From a checkpoint of a small transformer trained on Wikipedia: 3 heads of 96, no biases in attention or MLP.
Each number is 500 + 50 x the weight over its row's rms, rounded and kept within 0 to 999. Layers, rows and columns count from 0. Numbers have three digits each. The size before them is the row's rms in percent of the matrix's.

# v: layer 3 attention value, 288x192, rms 0.0804, rows 85-95, columns 96-191
# o: layer 3 attention output (transposed), 288x192, rms 0.169, rows 85-95, columns 96-191
# q: layer 3 attention query, 288x192, rms 0.0978, rows 96-116, columns 96-191
# k: layer 3 attention key, 288x192, rms 0.102, rows 96-116, columns 96-191
v85 107:518455541585482533446507539466540474488501593492531500488463464519443491413586478570497544422578539521447470429556482528474490545518492463449597510464626450497517513445490429481538644531531502452461586533370473447575540496457559506465566550570649492488469537394470461455456443422474493516
o85 105:465500580527555521484475508520497500467538499485564563540529489479575457491524463548604512462548505558354518477458476523512517485580499529539571558545527505497582416532477364504521603552557571499479614561398552389551533538414502474456483572536608502469500540528529506492466365522454548525
v86 108:460490552495524553502548540494521475596579417503526497508532514521545488425467485524521481518496482489490478534481476534571482547496501538451471493507471577604510463489444529445484463381365530533451557446589465459476412500521526606587475441514446554523526441609556483510409594537514600576
o86 107:504512481532478524614551444537469483549569433509564495513444660576493528471461481464545470481502483497557478481481493490558493535425557436466522513554463498533498457488510502457475508467478559507445522407632503473477542498429413469555394473528447491446443507472542565535451532528425553480
v87 104:528520548487454555502494458448613517414519656464441458511527470483486361437493442545485524577578574442485508543416505530548516495524410600554577497500472403542385464516442488502559540462490482553437520464503482485354466445572503459486434535463503517511473505498484523496473437460435527515
o87 102:464516548522447591513516439449596526504630554538469558640496493492495404459477462482453428469510601434508480521439486571549521519519531535547540544364433472525448526598468461534611583505384484563524436450465493499412479472466554482465513554488535477581536438507460605474530505448465502494
v88 109:468486484431637514492532510495383557482557499499519600439505565468535521464524491502528469520379501425501466566420525563350476449513417457614507448528492501587529493494508490520470508382584479541466529496431542572531422436519437563513472468382487478521504463565477477502528524596533537477
o88 103:588510493499602461523561476545509554492513515499476516481431550472518552511519493523572516409493496374508455515467476460414497484613408486541439432505509482501517483418453514465473477522579539495536466516447524611463480511485414577473468558369518473478603491538522528508541505541543519442
v89 102:483501525552592458467513429415476536400655482487412498432533446523534452543458451502436368509566484474534410498476454465568494522392523516374542501506469483488436505509470575527482556520521514517474383442517497435407485453448633469459445510523522469415438459545555484398494529549478526555
o89 098:517475592559600491512483366476520481463521553484401491491527420498562432581442442524490392407510586521424449567477481494559542502484498476363583555544423488530496580457506505574476535539505502547488427476498549436444506467462537499425448528534500477437399458503529501462501464526499555461
v90 099:390491547430562534524462515553489500472495566587452528577502442591540495498521447534548463503591555508598467458535503434430476469435532582468523587471607451500568541581543442516467495517524417374533398489544388451571427465496507595526442490435477500485558451519417475543559518558475483560
o90 098:435492502471512466475512535543471549494535453571508524500556403457546546565527487419551547459547559560469495447417384532445447442460536525369460599502509537467509466592421449534511543533558471346546464557544499566618442543450488577439508514550446537488531488498436478447549521517478532458
v91 107:476453571536469510471540517499497464442464525475537527540394524514505533533392473483422478470482597527470479459512509499466478510493535475446495545589483557515443605520424460488474532568482539444475605549550515500421418560585589638443549579515556552494514634465573502529469552567396489519
o91 105:466432540603497475512496560490418472536428463458536515487398532524498511483398395532480458468461452519430460524566537504502491589439466467385581596599527539490456560523431501495500463558519516500481488575495476507452430501504562597484508624501522526506524541476559595562512524524438419555
v92 100:433533472562464470451447489503527503519499518465506459524515491412641491489473495460449443413589499623607487521485460511557476410543497486550554461436471469472499431370546479503591503525470464496485560406503458517490520532485474560370524524522490498406537557449588475536446434576506411523
o92 102:471492482604465523405482482522540470531554511437566466486506447475527447488542511518411483487619463552587545532477496569504525447493553497487532525484528444504439482447485435460662467558528551533464533505428536509521535519583452601387639467580497387458493554570556597501524507474556445557
v93 097:638458428531481532454484549507431457487460473496483467554521575509442588508479482626427450440536550573480494543422489492526610534434560491480520497502425512466547460484523472496494488499538535493534483396520448523437517433472419545420528526544441521415413488402455510520449503415544531435
o93 097:531579468598450560470504455607469458529434353501522504530544498499560543495534561489458517547469550529588520536499486458502579462461573469506520537536426528463516533520566399567533465465539546511459444460498457481591564494459421478478574527490420428528433573495426540464444449529532538545
v94 116:604508526434471470474495461479471436614479452496539550551435483488476480511450478436486506551384518424440476465461510388493560505504517432469491486501481528439408518498565569464598536511483423580538485453523530476449431477549477457383447476452540544441384513509492507451477509425506555489
o94 104:494446510468453521502483576419489514562456447535524434489482475436426462483509521460379434505376541494406488523432578464456587504471525464451444450509443510415462521445584505463501435499386518523553502415486571453453491425529483424406383489442468479494445497498487543484551531426515563501
v95 106:492499454522522548461478524497529485433565446578536561476550477551577522496456486548575475495592526463491417488477520478552618425541509537481491468504474445519504526563604518456423526513516522540423487550514517482482459413517526571496396405460458464540504506468514454370551433485473473607
o95 102:551578483471540537488490484433622558516560526490491499453490490459526584482460513468563520506545525574481443487457549447592543449594512454431562462520476470571482548517601446483508466592511450484537533591518488458482478442485532616461507470424453528508461499455484532416521465451545566507
q96 089:497532500408522444443449463525508534478529482531460539529597577489489584487491495406474527511587494567415542513400458471534439477457543519509458469499467480549567503517470533561473475517587550505515538465507606454421504509533543483552522438496528451557438559438420469478410377397495485528
k96 079:544450431519450472534485489538544522520451456497599503546494536539583576459527358449460401452516504496388555408568506453510555448450517503452498502577539455490544502473496590515356468424462515488556529587520435403583504452393479538533498489601503537569490436571488543440639520555533518494
q97 095:497550478474452419498509497460495468454550537541496512476544528609425461525521469572474444508475528436573515501527553576495443569512491503533472559449456479573486451507591497532547498530453563534491496455456450534478491505494453554495572509575464519508542463562461529453484647514505580460
k97 091:507552379546542554497497501532546580493478508513452495445550493520518627506483484454400470511453558529462479465430364423495596431520471528516471543499467470488600440413470364559456506478543487472570532554531511447415539504499522544510484445406480537488515522509466453510474439397536518474
q98 092:444466460569513426500559537547322525503468536523522497551435444469554519536562499429499474494482515473500623480478463514493561436580454587466417614477515453591513431462531501451447463420578529451487520469453446461451508516431460476489381537553515540532474431478586477508580526459436474503
k98 081:603567553500458563528530458509507501477457439527540464428511586473526478441465516566488428484497561468494496404499543520596505568512499441524433539408437530504514430412456452466536507501441522545637453546536392489496360482516515472561485541530437466404464486553392443471411548474505501443
q99 078:510437492525537568460495481525541543578539511497446583558505403581588498502447565437497526479353490387496544606513492484470566600548434516571434527494479523589577530473466515551461516525488482432539566497491402507536497538576577483458456422528453562461471530475491505503564546620476474442
k99 078:478463417506520527422579474624504506503524608498520538507464476514429559534502437539511486474461466477503471408573463463583465517490405456454523517496552430474447459507476447474599400499470483521558497535484488479447535477376442479440457512534513430487440456459589479463463426528394472527
q100 085:425535571524479577438504503454429521519484453427443506482485486489526419609354496508488476526429546554576465468443466393525530542441538526507466543501579506480543580466554485495500518497497490465559475586471494491464554483569357488525463581507525382585517486511470461400557434421432460612
k100 074:556455586434527497539480472457415554498452481491532494451515498485535546450559558485516523477560594477537503552454572532568508487548494465603515487538431611453501365505484470544429524540447480504525514536522468522438532491533547487485408500426470540450513505470590546516504500539459522382
q101 093:458582479563452441455460430494498387549494548459416491548541483456456466455515432458514513531604537469486451571400469479470506568480521478407472533431490493514507494490509412503528538520527546436537575457399531516465433533468504551545523562462515453497488611530463532491453462452488462476
k101 091:469473584479596577467427431530473494510403577472525501395417514417505485429460503595565459483492458521523518558537590581507490448439457541505526494491646530573531481463516424555475496410463478578536502493470460553520519473513389467522483502590579464549463439543550495364491384481455477521
q102 080:500477502416471463430429579476479511642463491522495602511512529554479479497451477488466453568434522518410479518489491554478526490515494542520563569629503446470561508528479426586506514540548466392511439581470457490482542443480468568518439468523519551633481523529487522425514634464531462496
k102 082:510563544518492527525422476449519441501519423442625539511529535497517449492448529460538543416455499529561553474418469592497522508464462520533407487391510520448509491455552494543479466469477504547496452512536497520488523555442528502569484523550539475513456536465461496463572594428540386510
q103 089:608478493548496491502525495521551507416424532510459485500534523444481508463482484539438526546519488408427346582470553488492501506493510546567561546481519501502505490554454455606504522565573493494568484531545454495588444471465612535489528426433422537432529533508631518582434520550493548533
k103 070:568524441403481511393428443571561451584475606499613518516475550475393416476543557436450513564436441530519566481497462480495457492534499416529389458464485449521503491406520572456537506480517542497489504506504448465399542517443417484558466514578523464534497448555382528472621581437500466471
q104 084:557560450548387468476548524512468509465484473510484530510581492486494480480479530459497586474542470419578503515535479533521523541567448566553542560419478393533499392417464476495426455529530462484569487479414476574442466557474487561506574419503522514499489552460487518414408546532532557499
k104 086:524582596499515476515523469456445512514473472520554606400538533603556492544444365497516513405452522437447497435448545459481476500465435529579493565526544532526567539448504494569560507554515461445566469590594504430528455452412539493530568569496488438467527544504484426430560460521520458401
q105 097:549473522508473472463480538502562554449504477467516504394515447524477511466461553554571519533536471457505435535594465524509540611517624423466464483517529464495417525509492493519477489514480485404484623483502468554557526549582420526507407482532364488529511518545504644499498623574475477451
k105 087:544534505518488533447494502476508460472504493439512491575483461443487475464411559403458551453467556486526481519559537468475568467534509552551523457487533513509527590435524492494507476474493358468475492445472547481508536548531447537555532450593688529522446556471538490466447545486469545535
q106 078:489589455556514477507575389543458523580593552578467501469513481502585574478499537623463551452354463457441433527519465520517482579544474495554479574423486592481420549503430522530448486545382472475511566498509440549508414502507500544436527507506412556510529515557498540471481531535493505430
k106 085:461485497506642501546532566503439461448525545522470518467469506468474515487471508386506588480521441563398499449412472468582430562489504411571485464503555441506421486493540521498535510492531485516447497445526525461510512540458462528442488540519524467489536490472493595490518523492511423445
q107 079:501543485477454508461573522508496462556493428549528439478530594488489513492518466486412492495469449590469431482416497560539481471477514462594531440513408488356547497505469487513457525495533481514544486597523619374531530546511496455452544493528535493538482557480466439596496489484550503455
k107 090:496668499493508484496549479477455504594517536523558517514552459453583524541499487443457599517553579544466466515487486422521548467491537535514514532525533551505498517533563554498424531574493487475516525531549485613519605511475462560524534393467504487556468432466450460478530493493557474519
q108 093:476492596533470560464495516572554436543498479388430513579465427464610581487547564481480469455486572445490561662448567501540545530531536494551460543512504537494559645480537450451491631524485426493427567468484440567420461460465489596537558545466490474585553474547486462452512458541483513475
k108 096:458582547563519471565521455481539513479544505521404494400617520512531433411482524478539462588568483393520515504413430564399522574486494457516522563455415496488511497517498423537533496500497485473487566484449454498544435611543466513497495591437454519482458538452568483464442470465540504509
q109 087:528468480572508476534610564533535541531477547509499495422471367509469497548504502490476487489430492517544506637528574515464528565512436510486535512451521493454513462480507495473416522585488493489471575447449460531471524438592388526437486492497484539486431534545546568460490521439542435400
k109 079:487581519478557491487511566557530531436510616424493483520433497516446510602436580511487486504530449438525438583491503501455526514458512451403519453408411507419471566528456483522486594461476516468505526497434401478439526544527491529511432536577472557525580500496498491545437479408547512498
q110 090:482566437472536554448574564430525566453448498447552454482491502514438482507500508519497471511484448530555499433529413548555446526507467429461501533480444508526489438464516519456541472404482593478467491569429516510565524555524474467561424418553420515581543433535451518532585549533501512527
k110 092:459423447523491534601541512485437485449385471546507476413474486497548568461559442435476355504561512466458586490442449464519465457493561398544436430428521444450592438487449557491458479474464402401481607518542475469583509389454436451525455582578563474496498499479535489516491458510524537497
q111 090:520521420554570481442506510539454390516506412462529582607571578433560558480404602516460565545521531483493468429545520484564547455532477374581510542481485466563494496420472470438478577528529499494494512497480514450436419535444574446476497468485540523425595565503497441533570393513532504530
k111 092:417522533466498530569537434462452517440488563474483451470469589538503455517528499403466428479579467510448441439589599507459523461443533527425545487488555458524531480546576552488439485508598484541521542429419484524480531521491490510445540474583488555602468455498505523513466602503608522551
q112 090:500478559496460474412454526510522537505493457485601518435508500533534464467479483546472546438453662659489546596553599463503468535572621509464452517462445458555532556452531444604501443492469470502512502453536556501471546434604443468506466505614511505505503541497484528420448468528539544503
k112 082:436511429516539521457446501416466526502523482490440525479492511624493480526486415555393493588561480457461449508539487488551461451555514572540557545547509569481534457512383532499454473545454478441506427472444502516488456514536516540472521468433497601525488522360473527473455630475456475374
q113 089:485539360454517531478489490456529427530461543471619555559477509497494498528572455480508501472526658526447573507427491559558580478516464434507413443493561472554580516476532483449454555465484540529475504535539534526418549515444465559486544474582623504371566528524461480597573397470415483454
k113 103:441351555533576524508463564540513455450388492510487544444517446365492497523541470503547463567501487566448469467545504525439427560488566474458469518414554539486545521508486530540504503476497498447525579466426609470497475462501463474369477575512629455481485431583523558503519456504468511508
q114 086:552504450514518418571561508520404477490497472578505514409399463542440612446483524592402375514599537466533445460580464450555539534497540535461548568452541506527456475514433463590427462493499526537506554484525452499522481526488515421557374539439489551579473455436486606478489549521447585471
k114 099:542475472426500451488502533519525507528533528525382484508445397472577484406515475489516518540477535523504462516569465517513499497492511546487446424548516550451496591501432412501591488465489494489448403505529602574550455481453381474552496518458607540473545512478532516465514481506457492488
q115 090:481541514548445483450503511487459492481555517584521436493526544490467427484457540502545612510488505474524462511474474563459371588470483557476501534446488542522549459499475500588485471487586436453513505594523553575461478554505459508523514566552481440545486570582497630457624521484481400481
k115 083:503475489520513492527485498433491431504522477399398504527493467498561529533611568442494524565563556525547481470499529444537587490500446529596482527426525587470538522559418429494481536517430491468606575410439560440578510512543606461517524441484559430502471473513455530555461476504488514406
q116 097:486589568524391494507430557504494447621450573518452592612521551473513499606479527429537530477568522532540442471443455448495487588413542509492481508466482559492516512471465510496447445503455473532620514571509487520530516500564487542629479495591475616538460565569461455567544568462527471471
k116 084:508522520549468390529485466470460494481498434531410544444494509468574488567502554431500526510489519528507463524568568463497449390555557480559579441508515587460483459541610550570425569547425484359515554489462568545590491528366493505479541524561522548511523387460520616511524483553560451530